config.toml
num_hidden_layers = 9
hidden_size = 768
num_attention_heads = 8
num_key_value_heads = 1
head_dim = 96
intermediate_size = 3072
vocab_size = 32768
hidden_act = "gelu"
norm = "layernorm"
norm_place = "pre"
norm_eps = 1e-05
positions = "rope"
rope_theta = 10000.0
rope_fraction = 1.0
qk_norm = false
attn_scale = 0.102
bias = "none"
tie_word_embeddings = true
parallel_block = true
init = "normal"
init_std_qkv = 0.0156
init_std_o = 0.0
init_std_up = 0.0156
init_std_down = 0.0
optimizer = "adamw"
learning_rate = 0.0007
beta1 = 0.95
beta2 = 0.95
weight_decay = 0.27
lr_head = 0.00593
max_grad_norm = 2.0
warmup_steps = 410
schedule = "wsd"
decay_fraction = 0.449
decay_shape = "cos"
final_lr_fraction = 0.0
batch_tokens = 262144
max_seq_len = 1024
doc_mask = false
train_tokens = 1051000000
max_steps = 4010
dataset = "wikipedia_en"
Each number is 128 + 32 x the weight over its row's rms, rounded and kept within 0 to 255. Layers, rows and columns count from 0. Numbers have three digits each. The size before them is the row's rms in percent of the matrix's.

# layer 2 MLP up, 3072x768, rms 0.0319, rows 1610-1682, columns 192-287
094:114148109104137110080123104110119138127076162223122207117137148169092087173093095167149135163150114128154153160142132149152099148109162170164170172124167143168142127134158126174183152118149120149183162080108100146131101163116073083159107108144181189126148126170141088122123090107110142163
091:111091179146119141152087131104138099156131123143113115101151169130104131140138136128082115140132154103111116151147138128086094131128150111086071145106114150142075107114089114119120156118150165119051098125128177066140136124130156133166173133125103102097151130148115134120163037122091140091
094:119095104124131131124144123085124201156118150102129158133143137129119151131155125165123129182079126151096117121183147141119153125175083059129133165121130074136138129109138135173028116083133120071132137153157135119142141074184158153156121086147122158160112117086114096139134094159121133114
106:119129135105173128078099161074118107124153084115095141116194095126127134207113069151104144130142123140141175189143127151173110121168134131150083150152109132152139213121179115092156204128192122125110123139108055168146113184166093096183155132050124166144163158113114109104174163196114153096
093:153148125097077126157146142111169111102173128116123140086128126118036109122106093130132106091153112116067131107152156139134098123169108122198113170101120154109098109135090097067146132107141139123094092115115106129151171118096116092125189110171070082155086166123128143130187163120171080165
106:118095147108112075112124135138194109071155106084135167131138161179135182100121107132095148106133111115101115109140096188111116149145169128109175189078122088156102195111071124098197097127122163108105183080162160137161075155148183143143156101097110085093106064184133128097120081104088125179
105:152125177153176184126161135165155140127123094117161107127154137135123131116115104108122102169126157129181123080100112127139156211107143126159138144111059106079073147140090120113126118145127071130061132145128110103165078153114101111141117141082122172164100159212167130158160111079078057167
107:136159127111126141171067140128160140099119101119102134137149153255132121147083117217166124124124099132119144118154126101074111150100193141097147119142054141133120209137062134079152133122169154146141120130086165100119084189142140066126225131139122130121145126093118158164104125151094119187
102:135129105120143085111083120131073150184187141130151159130124151119083122147133141098115166119158145114132098106184132163141130161067209110097071121135099110147137118058125157127124116130139118159158125152090112085112117071175103134127145155145130177053090123141224019182143123158107126156
093:118152202115157105162168095120136137171165094133125185161179123178100143144111128146100090092134079074165146108097133160076089127108179152147132151148102065131126143101144057100150120139145145122148149162084132167143126243190116118129183094112157117091160086155182113109137147131139126119
099:110129098042111064159125132086065105150150095172045135109116106124115101099125139159097094110143073101126178203141155144160167132137124062104100111152107137174142119162092188132083161066095069158124119107103150085137155117162127193133122128155103132148127135111158119094120081106129082145
106:143179158151146130144142174109136102155141119116124141131143117129117119095092148138089125111124110116109182180111184163113115122150189028113093155150157088107108147118116066078137149132133180157138117094037114133126126152105141092110103095082143116045116135152093181180135091157179100150
107:126104121081130137210132137129127206149152071136101155106177167117114120142128106184101143105054157096103119100168157117181086124078109081185141141088071095160097106112154148114145129112128163046094150117114111114173113070156147116127139128165117139039166142099167126130125171098091096044
091:166098115108182163108141143140128134141144100071069181166139114183136145075134146116110168042131135159141200126140147145124157150145093076147138102140150096065095088153130150141157155099119137170080089144062053112122158187141120127177161142085119167082146164184091174148165094177127110200
099:133119118100136079149143138144114104157147089108130134133117146171138070116132146176109153134181137102137080150132077099170080098150158148179108140124124142075135148124104174128162161131135141169100125132152084123129115127114097135185137127146168141164079210128144104110097117113133145180
101:146178120178094101131137099107167125127160131189156092135082182110085135117111165098125137092144143188130101114146125142090145115161177109051125145157169125142147170150095113145106150099111092158095133090180136092092086150118133076118153138149126138156122171149199170170121078134119126180
082:109142115155138138113152171126138099143129162142195120159095130129129136131136150077118125140146129095127085140136148140173255134128184072092172134170113105114130172071109135099099068185163056086073164052180135125116120147108168157144149090125167112162114145112147150112100149085117150167
092:118159130131123147162164178140130165163142141125098156131155136165114149090129039117124193117167108190101145127157107185140162207084159109145108111101117094119114102113098108158113205092134124174062120115105110125227169079137119154226128140079156080055133142152123131179148084107118168150
102:110137187121110118053136155089188145106139109151106094114143122092113185150086015131118119128163069113071117162133167084168130146139087101136070154157147114144138150107072227154143153135144115186114159128114141090166127161121142042163163144085103104124050157104096081139128065137097119144
084:124214141102088152104137117089211064102127120093114104155111118144177124156156138171123125133055122143095165181102171158082097103114122024098127188158143084071148076160154121098171174122131177130090113104109084147134058179186106123108112149123168114148126172145093159124156145124130133151
094:091153112137179099097127107142165132187109127169111127081117135126073104172073087198110122131101104156114115053151095179095103136099105109139133105090113112120116177086161148101193133096143121106142092071142126122147122150159107078155171103182191165132168180140093113118144110066085091184
093:078121128167135112124125199120150161177080135129096130081107212114125133106089114086122144140169070130057144169150124088163110114152086100109100126179071142105193102129112211129106125116196088120112095128176183163156153200150120132147187141128124104123134137134073164173080110143120110113
106:126098140108093165091149136084136094152141095075122180175190150182142142149188130063143176131133167113098131152115133172136153100128136072139124142169129122122091124107113181100131175116126083091092166125092077126147114132124107168098109074090090152105113165112124097115116137100121092184
110:122045131109093168092121167140133100179122090133133123124132136138115139153135119118096127149111096161109123210111169126159128125146157140139164153107102148140137124109128071103084148129149072066131115138048111115090151116166125146114129104097142121109080128178144145120157157169151138148
101:142193168131132115064119182106166126100156091131160127105092126130164140159072073117125161099133147105095067139103088184189115130132116131070112150116083154163150116080109150122114136091162070156173100139157148134133114151145149158121136067126086119134116184094172081127120103123094123127
098:131159101111136091096122115148144150149129124144134167133156150139132149113086197093145166171091209182072139139130132159114112132149156119176092147100129145124131076144107107131118158085150149195121166138137088105129124098190081115179159142145121117108124123149134147172187167078150166168
101:123108154174127120124151186132138065148162085085138118076088171122152121077072123123153155158154172128137169148115105094102161163128181030145140186125197070172114151042118166187150079152155099129187173083122168115056071100191090133146116135114160142164135146114125110113091077099154080120
092:113104147142141122167115136155088181133077127167145156146181128158167161135083137156161112140168089167067192097195080140134154175186221115064110150153130148065206153129113109093128084135124108163139144137105089118117149106172149120157176108170134146154158104081172073131135129078164107103
104:112123125089063160136145127063215131143167135140129137107147080196068101148163118109126106138072133122082126154094102165082160109077083117155226160076095128131111117134095088130158101099152114094154096095174126073094128150102149092141145072137128168131087121141126142133131118097090088191
113:120137133107086188122118165178140188152158146085108132003175146168124181159157119181116094103136092136131105132120173136120134141125154178066081123077145084127110161100111115086167108095178125135089127121049134155118128120111069096153175131113152116090152181174121119132144111139135061194
098:097190113104194078180122139086098114189119128142121119122118126108129070142095114154087154153113096190118130163139167134202161100053126148125110105117097133120119176132127142099139095147193078120102162120075139149123101154173114127155151087094127192182136156116115112130108121093124106148
104:113073143136152137140075169087118161129123153138111148096133149160048093137118111181081119055124147145140171105135082072140126161136102121093097115127134092104118138107119118121110148095132098094095201143121097092135092126207149093169127096075133106091078116147128127130138135158145085083
103:140113117112134134190119167091083128100100100137077224113108171130137131108141077116141129152126058151093035148126124103126129078120138094145120168146158133098114140101108133137114151110144135128085128091115134139108134104158117139177209081168124125186136146164139155135128155126094126103
087:119125128132145109079143117066105132167119111182085104126165183159120077126118171100171172108097171169102124075130127111133100111184112160093046136104196126127151103087063111152105112117155180171137170088151153156125124148129123133145163170105132136169175119113121083156141102081127147123
102:120096127108164173140075128171149132159169102161164168132140144182164129191161108114114139108069079149128121181120104168157084076174153095167120133148156072139120150116145107131112068152151130095124160114068127108178062185155135079130148074171090138057150125100186110129180064133089093147
084:095136191140112121067155118111105158147128138117169115132138146119117128104119169121118184152096125165105100175122154138164094125187121138145061152141125123072164136141124141178119112175121117114117121102160113117146185168124105071150116119162163142160093145119150144172117016088099100163
108:139122168175073065121108150089155168113149144102105127120169142141122173098108102083121158091137155097131127138083154179137119080161101157163113160104104121136117139097124114117134146117117034088132123104095111107130119189142119143085132125191114174044180116091121109118145097149143075107
096:129121135144098145165147156104158116128155158170110110112183196078146145197134067120124183095138155066142115143144129156117167160128183086142102143070138122095126091104138124152143130162122107120109140118085141138118171162105096147136126110066200076131176133192158134124122070098099117185
092:119151164089146130168138128105131098123115035101124139138161121129174137134154151128124113160084151134118144116116130114147197121134140155109121184084058133162129184145137111169152143133096073115133191139144155099074076170126128090129071147118216151072102109113154122136193061150112100094
103:146141141077104107092131145129155078179190092144044122102144109150133164129114095119044134052145134156092131145163080100179164154131175101122186121102157127119109131113057159133137145087168047132123168062157117120105145079191150159169202101141101141087131114162189087092093155128160108151
082:141130152130134138115095150139130137138159173124144086090116164153159141157117136122096154087181165144144158124107150104121151095127135176105157145124088110107120119096159095126125131114109172110103156149117094204186149079118097113121070132094132121025138086177139142129107083110146097123
110:072192111129122124113121162115130084159176072111104167101127118113168097132100099077109169139134130167118163114124196120127188180095114144184151135106130152134121116102149124234118166078105156152170177099100111150153154154097140111144111150159150189158167122111142125150126113131114149090
101:091110165089103109105098174126157105163140144121108116138177146132124156148131165184074130098163149102094128130152113054092109124131074132150215116087128134144177165103122114142125128122169155060103154092132125111128124123137067089128224138200099140121149126120109132136169157130149136123
082:112108128132095176099095100161173118192126122049153162094191181186085158133182139139118093121118154099131101144106115147128077141084158145144142109168090091096134177103163141107147075154121123204154067095150193127153123128099130115190192112119129134072090140240152124190168148122091145158
102:127152187181198140118103127081132067129121170165082157070129127126150179163133119145118142098214116141157123133110134096109163149148146156154132146121118099109146134119082134141091102086115165068138146153107073113133105097159088118115103138152159124099093132169113165140116096049122118125
095:120163144162098084082112116100123149127160123204094109072142156088102067162101108186053144164108128141099101194114124139041128126124187142149120116137129150152128120153145083131158126166130157132130129092091156120192097116195168134159112107148126151043114118129099197146109106150127116134
092:125146190145179136124174113077124147113101117153124185140136099189133143116087095121142141146184127185119179163151174099153110109137087103194126125074123113155174096100114156153144176118153152138170157153179143143176130074093130138129147156207124135124124132122144074115168114146138148103
091:158160082104144093125125158113126082138137091149153096088137116129146143096104123093079159141128149097122183127149107159132224169146150103119099122114138119138156092106147074114165110173153129146092155137126155178148115120148148139141146094173160099092103126091170152136118118134123098178
106:083156075139111101136123168101148126112118101096135144145144102154120135162117156154086132068141080098116108178115115105114141139155138124196126121066088159178154146088102147132146112146150197187105147108069183133201142148110116127157223087129112159061095170110114143138127169175129063095
104:164093173081056092117135130132152106147127118083091137115112126099160159194098182132087128118115106096104119088138151161132124119106152166073141137152170156085126117153101110120118104111167122165091153146130109076127122169106139129136148121131137127057104134151106101156137155131114166132
102:171211161185113133174187177158156099105157149134086217135088175082106130102132141116093103125139142162123199088120161253153134142143119014124201127056148070123099148134099150220166099155101159123119051111120109033172077156151114154111184056128150144060101173116151117151103065134148147189
110:119116137040163025159082209089171156091099112171119124112109104074074144103100083102123188131149158139153149152146134148213141131145113104078181139126144108156178130095150122123085107137079068130142181125120144163108137079135118127127120123187113170164143177087088085148125142127148140163
097:084130170109103094114131155130168081127116130108171148085159105131156120122078159120095108144101141113155097127108143149140255135112195105063145112118166171075120209119132155147157156148142069127096140117080064115116114147147124091131134131139126152082123054176085129145168116113142085190
092:120115111137072121113175147042154185093099158178080162192115148123146180102150156077154172098168107119115147137147137102156121092112167054056109173163163146114169144109091167051159166036165127128077135101148071139128195112078092110152165086072140155141137183179107020171121086090083139116
086:154131142110124091159104120102098143138107101123184154104129128129112111129112117121107123118128112147108155095129008189114133171209158106175083162175138140104128164114120082172135115153118134088116101136121146164116093115113101100189148123114222143154129137098123120139091140215116098112
099:062190183125115111111132118092121178178162115165088205144126118138113144131121142112098184106128137138131127137166111145176118114128147058103155147102181110037143148126104057153153223125134119105109145109141020102209081156115134094118112127070101173144067163159137175142190165149153109134
102:083185134132132059133118126082142090138152109158125115091172126095116091130129097138126104150070082121113092130069125148179132162081151104167153156162072043171110191109158112147164128186104170139148191162121145119174134117105087139172162121117139123115132119088078135140141099133127123104
093:125155095148087131089068114084149115109106142189113175068137144100083113161119052130146127109180160127141128115125203106135145118141160173094153176176130147141158086063137125102141107109144140116135114142168093158114127171129082095122122125041128130103178117163143152065122125099102136119
108:092142144134059133125192152098155177121164118136101146162113139106145098183114160128132167097167113145129114169137112120153137126185161141029118130125097095130112177081129107098077167135105095072105133137113172108092134091117155157131172112097098162093147128127123121194158059152093119094
080:114091122156183118114108107138171090126150152112157120159219196168088153089185162075156120145116163102198158100158175195103117164113091104129127131176126078087107118130131116161141117187099158101111162030143118065122114120164129129173136140183115134135133097100185151110167098096132144171
089:129100171086075138108097147164145062141140131148138081147162159107050116159078126124112142126123152170153062088170095185160092172101128164088121174085171126091080138173101135112084154184113113073083096154137141103115123154151131092163157111145144119136118157108160126065147140153121131177
098:129161145107136113068174108136099151147168114182084148126127130068108143125074099100092131151038121187115112120124128161113127124180121068072048187131180148149070127133145134101141115090140135099108095068125082120119151141119155185116118088113135081137113184135130104150160142125139167118
082:167109178142142112090119126112127121154097122097147165101181165137096108135155173136104131130138119153101129109112150138045121154125107156147110107150154049091119163155119165126146131178121113083156152100062131121142128097151119136239178162150128097163107104102141120123148062113132075190
094:081178113132082097149118170090120177162147128098120090141125123123127101123149119155132166117142128136111085129135126138112144113159143128113053154136083141155155174113174123144175139153160139136119162136070137146174118167135117118139136122073172177155070150075085110151109158173106095101
120:156155130119136107048158168055147080097112067094093098132103143104087095129124069125147162171098080118118127160118132190156164131143091135104072131104162191155141148071068145123107168131179084174125174097069104131133098141135126142135108082118165137121091149103137139163123123156122150158
103:150178131149191050137065170158125095147120141151182126103134125189106089181051106152134149078093048135092133106158135083112082147176102154170057114167161139084115140133131156119138126133132124125118152184113181112146144077179093098147189122142126143140139131123125139128112108132149143098
120:140113206090134112060124098157119160180132124144109043055140137098124123108126157119103112130112131127080118163124174133148115124144098134167102143085142126119118137168104091148130192146131105084106112099229110130178106162159099179129085148141126083049158110091187096059142091121136103159
105:148045130167163075086097210128107134166149157118102173172153148094136149118125150166044130093173113132112090115128116144109121097148139053133128147102182108169151127138125120190064096137102118107148108154103087143112084149147108098117154123192142182087121116084116077112082101108101117132
105:073144106112194055165098178030074138122101069137086139147145123182068138161117103107110122132115147152155187141201141187164127126165095120151156129146117100107107154124025089113133126146153127173096110115131077091108107137150193136146137067149151175066143141123131089158119182173125108127
102:092167118146105061102126119084131116128164118116153157125116147116146119055087155154076130075119101162158168134114109113201131109077170077113130177073115133175114112174109182092111144114142167129081075145134104103141112112111112114121159107165098082082095167125113121105079188181136084109
105:146136148121149114163167198111193146087131113145093115148098173140080117109094108209128129134116098115170071150129142142143056151111191130087120192104123100104121172168043132156153175123168126111141128119104165103136154189120054082140145119165117129114132138142130108144110137108123127166
106:063158125117113164094090160135124152181130090136147106065147129155119146129119108137083156171072135135103102153131087125178098126205124128124118134106112122157132104105117132084127116103179139112111128098163133181238110118162140105170116118013059118141133110158106136180199114114115145157
104:119111063066139147141109167110167117079135111199134108122094137094105140107127188138151160119129120143163161121138141118192175112144140072127134174147142098101114171146077070135169142142174114184096127126107144112165117135143138067101163117158118148132124133102136086199156113157172141138
# layer 2 MLP down (transposed), 3072x768, rms 0.0219, rows 1610-1681, columns 192-287
099:142080088157172079134097106044132140161160139178174131136105165203123134150140116152165131141052090168150120176123084196086124132171127116189165173153122145161037079161114102108143126048138134143126118145107181092157154149148123104143139122106123151063133072125128150154136149156164111131
087:127148175085085139142118100091073099133153095149065140149131138137133088186056187088151145130125111125100183099179097110152125073151157042114113125088076145158087132052137178141114164116147151122093152158094159147104151140125138075158077106126121121162134101136152127153168130190123090113
091:182118151175191173157107165101138109148103126162106071177075161145151120072086118091090145153163092139148119098122071104128156073126100163132192068137162158157097165157142184085116179088080153166122088126140066132128166155047139165103158159147150142128104141123143138149110115112086135094
102:159141130119091144117091123106139134104126127160164133164160152089093227149136174181148150139113137127125139077113096072161123167130168143139096121098122079152156171139147175118093097129072118096123118165109194137119157132111132122102143108137185066130207168105127123163084190138152168178
087:064124142097183106067164126096118108119135167222082165175069084109118095122087108112131103176157188136148108183167142146167112129103132144098118136113136102114150119129169198170125101110115106107106134123153139095144108121105147177133193119126124056097129167100071112080106222149168144080
105:119144114163135066146087211138093127121112220143158197148149140154161092133168123107122124144094121173098153087160151105131127104111102082119075137115117069152156113134166111119122145179119129133120176096113175221158158124139117133172121112160095148137100085104116153119121125155162143127
105:107237130120104145130152148164089142134187157093107111123088112137132079094066170201102066090080112130120112186147135144107123177130149148131165062136123131086161125093140137116148185088078119137147162187132098124099119158063148123136131166073123094169110111106114177136127166099116147131
103:140155080164165122099063080149123142092139074128171116144110138139148145136102133191171130163117126145102121059157142105142088109168152133141136154119133175146140095107094135125148110098164113188100127122132111142130128121172187038058128124121131188154123069128099115070130123130121056130
105:106164080112106127190159164138177108111182090080125106142138117149096133079146120114107093174114138062135139112144118082112134147166172216167143070140113129076146129105205144128126145140136150095103153119110127210114134097070164131134135123138120177179160085144134090111162159117130162129
100:109105067104085157179104136170131102091131131083176110109119174146123065128108143126135085148121168106080084128149138174116174118110145119122141097143119153062114156135066168160123159128106163097136116058097156146133171111116185147139070166123137097174139121120148151188123158088099094052
098:146077120107171148126085128096131171162109102156138127168131148147134115120176144130181134136119103143162095149159114134156092144106123110162153105077157070112162152107098112099107106165127056142131136134138132091151118076083139107067147105127135076135102083160040076096111135113104153109
100:186172090092108076130112131098115164124109060139128157134135150190089103124186000164056075103145084125106149160128106114145153127145137162131131123161064184131153121087160107118105158063106172158163159162098163154074086192100190151109064173129098112176135186091115088098083096168165151131
098:147116134175166154137144094088124150091098156097152110138121148113114147134162127134120117157171136147097174053133099111123119164145134126115070105130091150172080021102137105062153091107117137175129153150152184117131146118165203123134125095114076168104115103136091192165149125112161088155
096:183133092170202148134119163167096138113148159071173132116118166091202067142168075132157127059126134148113089079169167143093156106146121137155160121125095093118122101134166101090118109123072127168125133149102083074087170126091136101131126119067135071094132100154184137136112107110125146086
097:158108095134134172131150115131108168111108145104148133120126114141143126149126108131126057153124131123101083168103152152107130128095094138140191102121137104174148115086110108112158155102170100138135089118144116097125133132166098177116129185143159128128094092123125163149158149106140075109
094:071115160089147143150186163161129045110054077130156151134123134125097131163123136133082158126102125158153189157091138144126150116112128071116074089090147146100099093128122166124081095098186154163132166132147126145148153119105113129092118102125080120115143135071157167043153146073076114179
096:123168099144084139097130150145088119142117119150102082200094133156121050130078134144164112094177132137150110131110147119178168123128125075167133099151066149182159113104185088094157094148139136087074160155135086140119107111149143127092120144112100134203093094044140085104094076122132153137
120:123118149170136103127151100105181053091150092145118133110165148171066142119154196132134067154101125110192125134102120102134095119117105163110122164132162165127107141131138168135175066119131114153172135097099108149040059124113182133159139192151141164150132095099209112115136130070074135082
100:171098116107121143123175134094173134142154130153089120119097089145108149144167117095093114114161178109128135097139149141126152110098167127161170123164149134089119149128099130124097122112100118067150129119132151098129121131131142147095094086129117042137094146103100126146042135122123096090
087:126157191129155093193138107181101130139125171072093131129130156127086055114096145112118044125188117109182083056145112110077090178094151193190159087135090086127172124161016137114157110173106091085157081144145112137119143129133184135136170151126096154178100122180179102163149128067107167110
101:138160069172104108161136083099084127109108068172085111063132150091150123157100114148175090139095098118105091098103188124087120152121130165115134094126125204161122096170118141108172136001117137127141077072137128153132085190172126126128168175131108092171112154130112170136123076042128161096
084:099149142164131155149086138121119114141131077098143180130129140123114158111106081152079150085141117143130118136149100125140098103085164129114139126114135125174110075106153148114081154098159127165122114185093135113134118136116152125095113116089143128058077111072148101147126130097072189080
108:125177178128176118162158136138154084139077079114120085160110082131142138167088187167109109106075087102108113156151167138098085212143089109202171134128143125134141095168123130111065224170114204105115111148093148111133116199050126126121146155121116114120129136078124061116147139144164089132
097:124141096123173127123047131122132101080119056107094099174155111102143171061093107142167104130090195110146114154139116073053085163156144098137128148148144146101108044139127115169125160140110105168152143160079122204118108166120115088136197128120149174112108145119135157175112142100196136155
126:150083136036132160077192127115160045122134147143093186119198144134193118127110168109131123129139133082129132158131117101129191124127104134132063126155138108101156142153147172127122140135107138151163213096125138046080121113151139121144111158204146140092113083152123115122154106109178139112
091:141146074100204064152102141169125119123088126134126125118150124184111164139163115092080135137148089168105115109175085117147075162123179124145082074115160163158134097117135141154144143155185102140105163170116133136104080108115204139078100144169125142152142174137145113153137096160090115158
091:142096145145112094133129143142136118099138151125127139098160098075101092176112109139137080192131066118168140104116119107101153152158105118077150144116193172105119080051161130138167123149096142104100135148110122148150055129112129154091101160110089132083156167075157128168115145105154133116
085:094121128203106097114153088193123076123110121121185107113169158135132078148118129121114099176141157207153074122091199102131148108097125111170153129119160141133179119158146112150085150106159176047140135147085114161169109125117112081132109111113122136109118106176144077150102108153117107076
108:058126111119130163148089083136196176130087046117098086102149150147163094092165126109126116155130149140148177092158143085131142153135154107101146129107095143123179077130145123099150155136143135086098130166197120146108139166083178167108091085105100169158118166108115123142087091164095120081
119:153172160153146124093066091116181159200141153140128193102094091111072135116118138149114063141157167114166111178128114049120111045134199083161188185161144094186137116093088065126125145102183120181154067076127076087126075113186113130105141143118106070106126127151075155140122134078056133154
087:175062193156140079201185127162193104111149146069139151130107135115124119144124113142037054109139194156161110098076132135095090179106147130101115137108103114103149162152094109135150112093203104143095089105190083148129154133111119191103096115127121141104127058180116164118046167116140123130
089:127153083108148131084181117131143124146073064119133117122136132129086141138082093138154110186097175113095093064140126094132153104166071100100104095195111153154089167119122133165150165162139099146127115149120159177091099105135129062114141144135097155150133141157163110163114096157147137128
085:157139122110110058157163128179144130127142172099127180107110133084120124111115142156133159180120153092142128159040175107103136158123140134145157145170088138127150098089194106096133173139096138142208124114157120110078112143101119140099139086152119155174112134123103083145098119161140122169
096:057106116096106153115167124121118143114174062118094145100126074178167110090104108154192129121165137152118122130108098105179136098078150119132163141095039117172169103079176116110107134100154137106097127135127143137142076153130089109076124208135090144091093161093128108118147142139152135067
099:172116141122154178112119112115106108100161096141106091103107193084159079156053165147137130121127153176164141100159186120151179091198122156116116098121092123149123122159099117160169169138125101105171127166159174117077144134127161138151160163186086133100189133092113104211172106228105124123
096:137137129106148140180132143097150162161173145163101165131095106145171089130105101141080141147206140111154104150091169088094108158086116180100156125076057119156149077100153168142133160137142127128148147146046175168148134127127117137150130136047138110073100101161137189107127182074169201125
105:123096176161180158144129088160143132111096067150087075175127104081119047094131141145057114149098182099189092174101147157183135136070098140106161152092105128144118121125075120127149154088143139098102151107110101103120134164090140160126129136120183169160156120093141092086129102131157060121
104:153111081198128145137145193070112102103152087108093147133119093094111110123090145119093137127146076120121138108103110141118099145186116149126104113142159193085092074097141117171164158146076146160125126106143127152082134106132148155097101117088142149071156190072083148097124110160051173131
094:182107120115134110083141129145092115091142126109093178079097174132101113136158088149124151159154121139138111107139144122143107144128196163135122037107170129141113155108111162089144099140143135146144149153122171101142199083113178133105097095169137122162080078140163146105099095145106165163
101:102154117116110168090104146153132112086143120084094126093136120123091111116083179136140127130128182138155144134159104112093164065081227117083118120115104142166087167170150090084089141045090112047118083181133142119120127132179114136152128203104172101152132194096134196141175107183115138138
087:158162149159226103158150119160087133131081165148114134072109087078126142097142113112120130105155121155104072099123115113106121151097123138128177126126116133070129113165171151113124142111113136138174082135111132132067156143081155156114121085140106173112161175092127123154136164101141192162
108:106142058120118112136125217127169098090148144130137227170110160143101147131108088129111090085064187151115103154081130122138182133137177148112121106136098093182165130172123147223106103092132133110146164150120169151119133088132186149105133121137100093167110107051109115113178105078081123141
098:121172135174129085130094099114153202123117130146103128083157152097080100108039050134139162133181204158163133068147048113148162102130149103106118116098158118098050102035147108172189130143120106071158105141183170136104150124086142155133113093105167155164164155137092114108143068115110157115
093:089170169111158136117171130138115071122145071130114112106129133180131111156091127155164164110074126187132142120080145071152195172151180123142138120144071104114168099138140143148143162146117153128085172150166136132144138064139165118079064140114118133160130143111142126160147108161132092162
100:177113108112095206123136117185114116091044078104143105153166127120162155158083152094186135084095115135168157142133108119155176116083114092143096052142096128141174144143134180118085123195157106201067130121128139106111127117178144146137117115130149164135157087105129154101144136101155112130
098:164141062110178094130149117163152097096115125095081162119112091150096111131162150101134088115152134078137146065195144091150186155142081110122139131171115093100120179203191184143144113098138080160149132172126111107116097184051069139155121155075157146125139200143113089076157149154152141161
075:144106138068163129040113095132137107152090150126083091159100097126160146139172101139108189141128105085153128123112113143089140100131174154077108110090147135124043124127181102181116088116077073114141114072106126107126165155130143166125115148099122141164120143121106124102114137134105133166
082:077162148123120148105135140143127190132121072132084162119143128113169092191123180128132146141127131168136124139118120168143141160083185179106114099085132140133152047147142132086102171091122109157150098085103165146191149108086110049101179113136062122139121139124145117138103140131182147100
116:146116099148132071117130139156095137079111156110112144163116101108143161116186137113072136171113176149159154127099117111122082151158090138102094145118134225111154124136186106096216139097157146087116143114132120140093127179141151140083090126135116133145182145168111107130146152173163122133
095:114135108133129083097133155140133192072142137150133097106168131132153063130107089084132071060127113101115086155119169115146131129172084138148115137092150119134113106125112126133138159154092149097119110148124111073108144175143108126139118135163140132134149169133157123099111197118149142149
083:113125123099094060101099079148118180101112088147138098132100142134102120115105127108110093036108145066074137136100097113108169114110160044113098109092096123143194149148140123155115132128109107104102151121178171121074118061142170149151139085108137129139163178131106104119103121129140120117
107:059153102141150180147134147086070158130126142126094134089068130135192099165147145120129139094116144118085134127184163153133146088195122162161137140156146167181151137110133116148168159108125125216138115154104085150087102168141094104155138165143136106101123099142135110128125156087075143136
090:086118101139153115090085069149106182132111132088070117147131132162123111148145132108134122138154132140117090169112157134091196134124169127139129148107108121166131127128197095087152134164157186129164099178189160125129150151129136171137070113055163145208095161118124160121078133096151142095
089:117193152151109140140132127163128189116098122140152079134112115130145096108166111117114106119110157167141151128136126142186089183126163145091136117134085136092101116094126147127110092085137162161123191111089153135173110083087155174106119131095104100120136170048127149138145111109180130115
092:146101087185148133181153142139162128169053168177172084146094135096100146120102145106141096136101173088143092085079165108099139174107081118137166102110066122127099070157128115138125126108140044138097154134172087073169136083091162119123110135097107170076111119141158131136159133056121141187
081:111071134125161133134137101132104143134115129110127114164099151113164101149160100162109079076085087175115128145152123083160126123081198128092138127089100109141138133159122148149126168136125185096174146101085163138150097166155151100132103110146128100138096088129142106185172133146081102105
096:172111202089098162170172101094133089129089115141135086143153165077130151145109136158120164114110114166117098097156123112113122106209162155082107150149135136125086108161144119154109125107106147121151137038158134109132059141129168143147138161107145147100115170088180110161186129127100141115
088:135099153150118108150133149161121133095118150092136083145117088111148181179163119087148116112130100151193138137113151149119087147112078143126156099123133125114127111133135167129098113153140162139160070156064156083122142138071094102122058150100144114155107149106121107146116096144101099147
123:078168126129074115094099122135159138151135134169104173099131137058147191076124116099128159123123153154131118102088160132143091119121202151149140149122132147135149103090090154187142117117074105155179088169152055120169126146182138151115126140103158069068154081133112145166114131133067110108
091:162157154177102102089128121082093125128160134133156166078085087131068093112101103132121102168155151240137147109166104112176151113163109191127128114060110163149154134108161094159146085100181106085132120160167167146148098129116117095078170176129121105149175111099111113090146068149122128078
084:138123178157108122101168106167092120158067080098121157179092144171085132148125097106180161067145125159125116148144170094166161132143098069089135155101101141162137094081141208113093128127116088127105142108106141126085101146066106073120089161139157100143195113101147204128168160157124115121
089:109148129152093126141067160080119117141175099142157179079079154125158158106096090142118129109120127132131161152108103144132113114184136087166156081055116178115164133119161111097133144127109143182094090131166085125130157114097179080137121116134147124097110090103175187117142107067101137165
093:108100153121133132131134160150082105145083174118134110112114105164196175080073166129102134124144140158168158083184081094180149091116132097160179156112090125129173137121127142063182061116166124135041142144196124138179136191137126137075104166092146122122142116184106058093145134167111183092
100:143124190118128113158123187113144111132176169160123163143166169122126103181124180094121130110132095125121130074115158152100100165133196108207160142128115125151125086155109059108112108145156135112187064087144097122176129113137137129192151103115140082107099152169119094145153113096191122149
142:178118098080123129092171128123103130102143175122102138136151206127109130231150170117174103102137128081158125104086132183149183112108136128127114073089147096087121159133147116099166168157107117094204102094180097140118093125143122089103116195138160116105118116062165114122072113113137151171
099:185155160125120151133108150058108108175101068172099127128137137175134104114089079103108117130160122140144091137129143191112148115096148069070146101137124143106127145138120105133111201146140046111100122080112097159122145119112155143140095129126091129068073188120133138098143123164159142186
139:175101199138124145129092065090139116109106180103141130156083104166160129107108106111101132163158166125204126110151099118190160173105172098129141117127143111178137148121126091143086094117129123134050098178188169135153100134137162158130087056092130131138104125144129101123109130197074146117
099:183166138161133078170075062126208111140118097131099093152170074083187135151113109108115151099119167085166129165079117072155103088088070129131157130136169091117116105108162117075122156110156081117092147036142173076143101193139065078175121112128128153147129146163100124144224120094144098164
096:093126116122155159098135088161151118103165090115165157134121154107076122080153151105125076078140145116181147164149063125140151115134154041123036087147085115075156092085116157118145054178083168116110144181162122146149139146162117141108114143095087147187138155153129091097123161209109092141
091:117149156118130094110158218121059120119161104098135088172100135126115149184091114112128115125164160130203155085128140142161143107200129195134149080111148157144151107133129154154178101109164144139126124166149087149105133164150131129068076131119139087164155105146119103187138155170152070117
098:088138137151143162149162127116115067105112074129101148139138127102119185127095148115141091114101096147103175074176153092206112122113112090126107122116136134200110137113129128087150088063157171151145069109096128161162152128132144079123105094121147150124110105155095165105114221076137131122
097:098140156050097200087065088101188165128153153096155136161213163081129117132134121123143134116138163134140141120106115156096098165063123138145170132092094175092146132107166163121199100119095119142144097074143169104108162068123087111153115123170084172065149147128154082120126099097163133172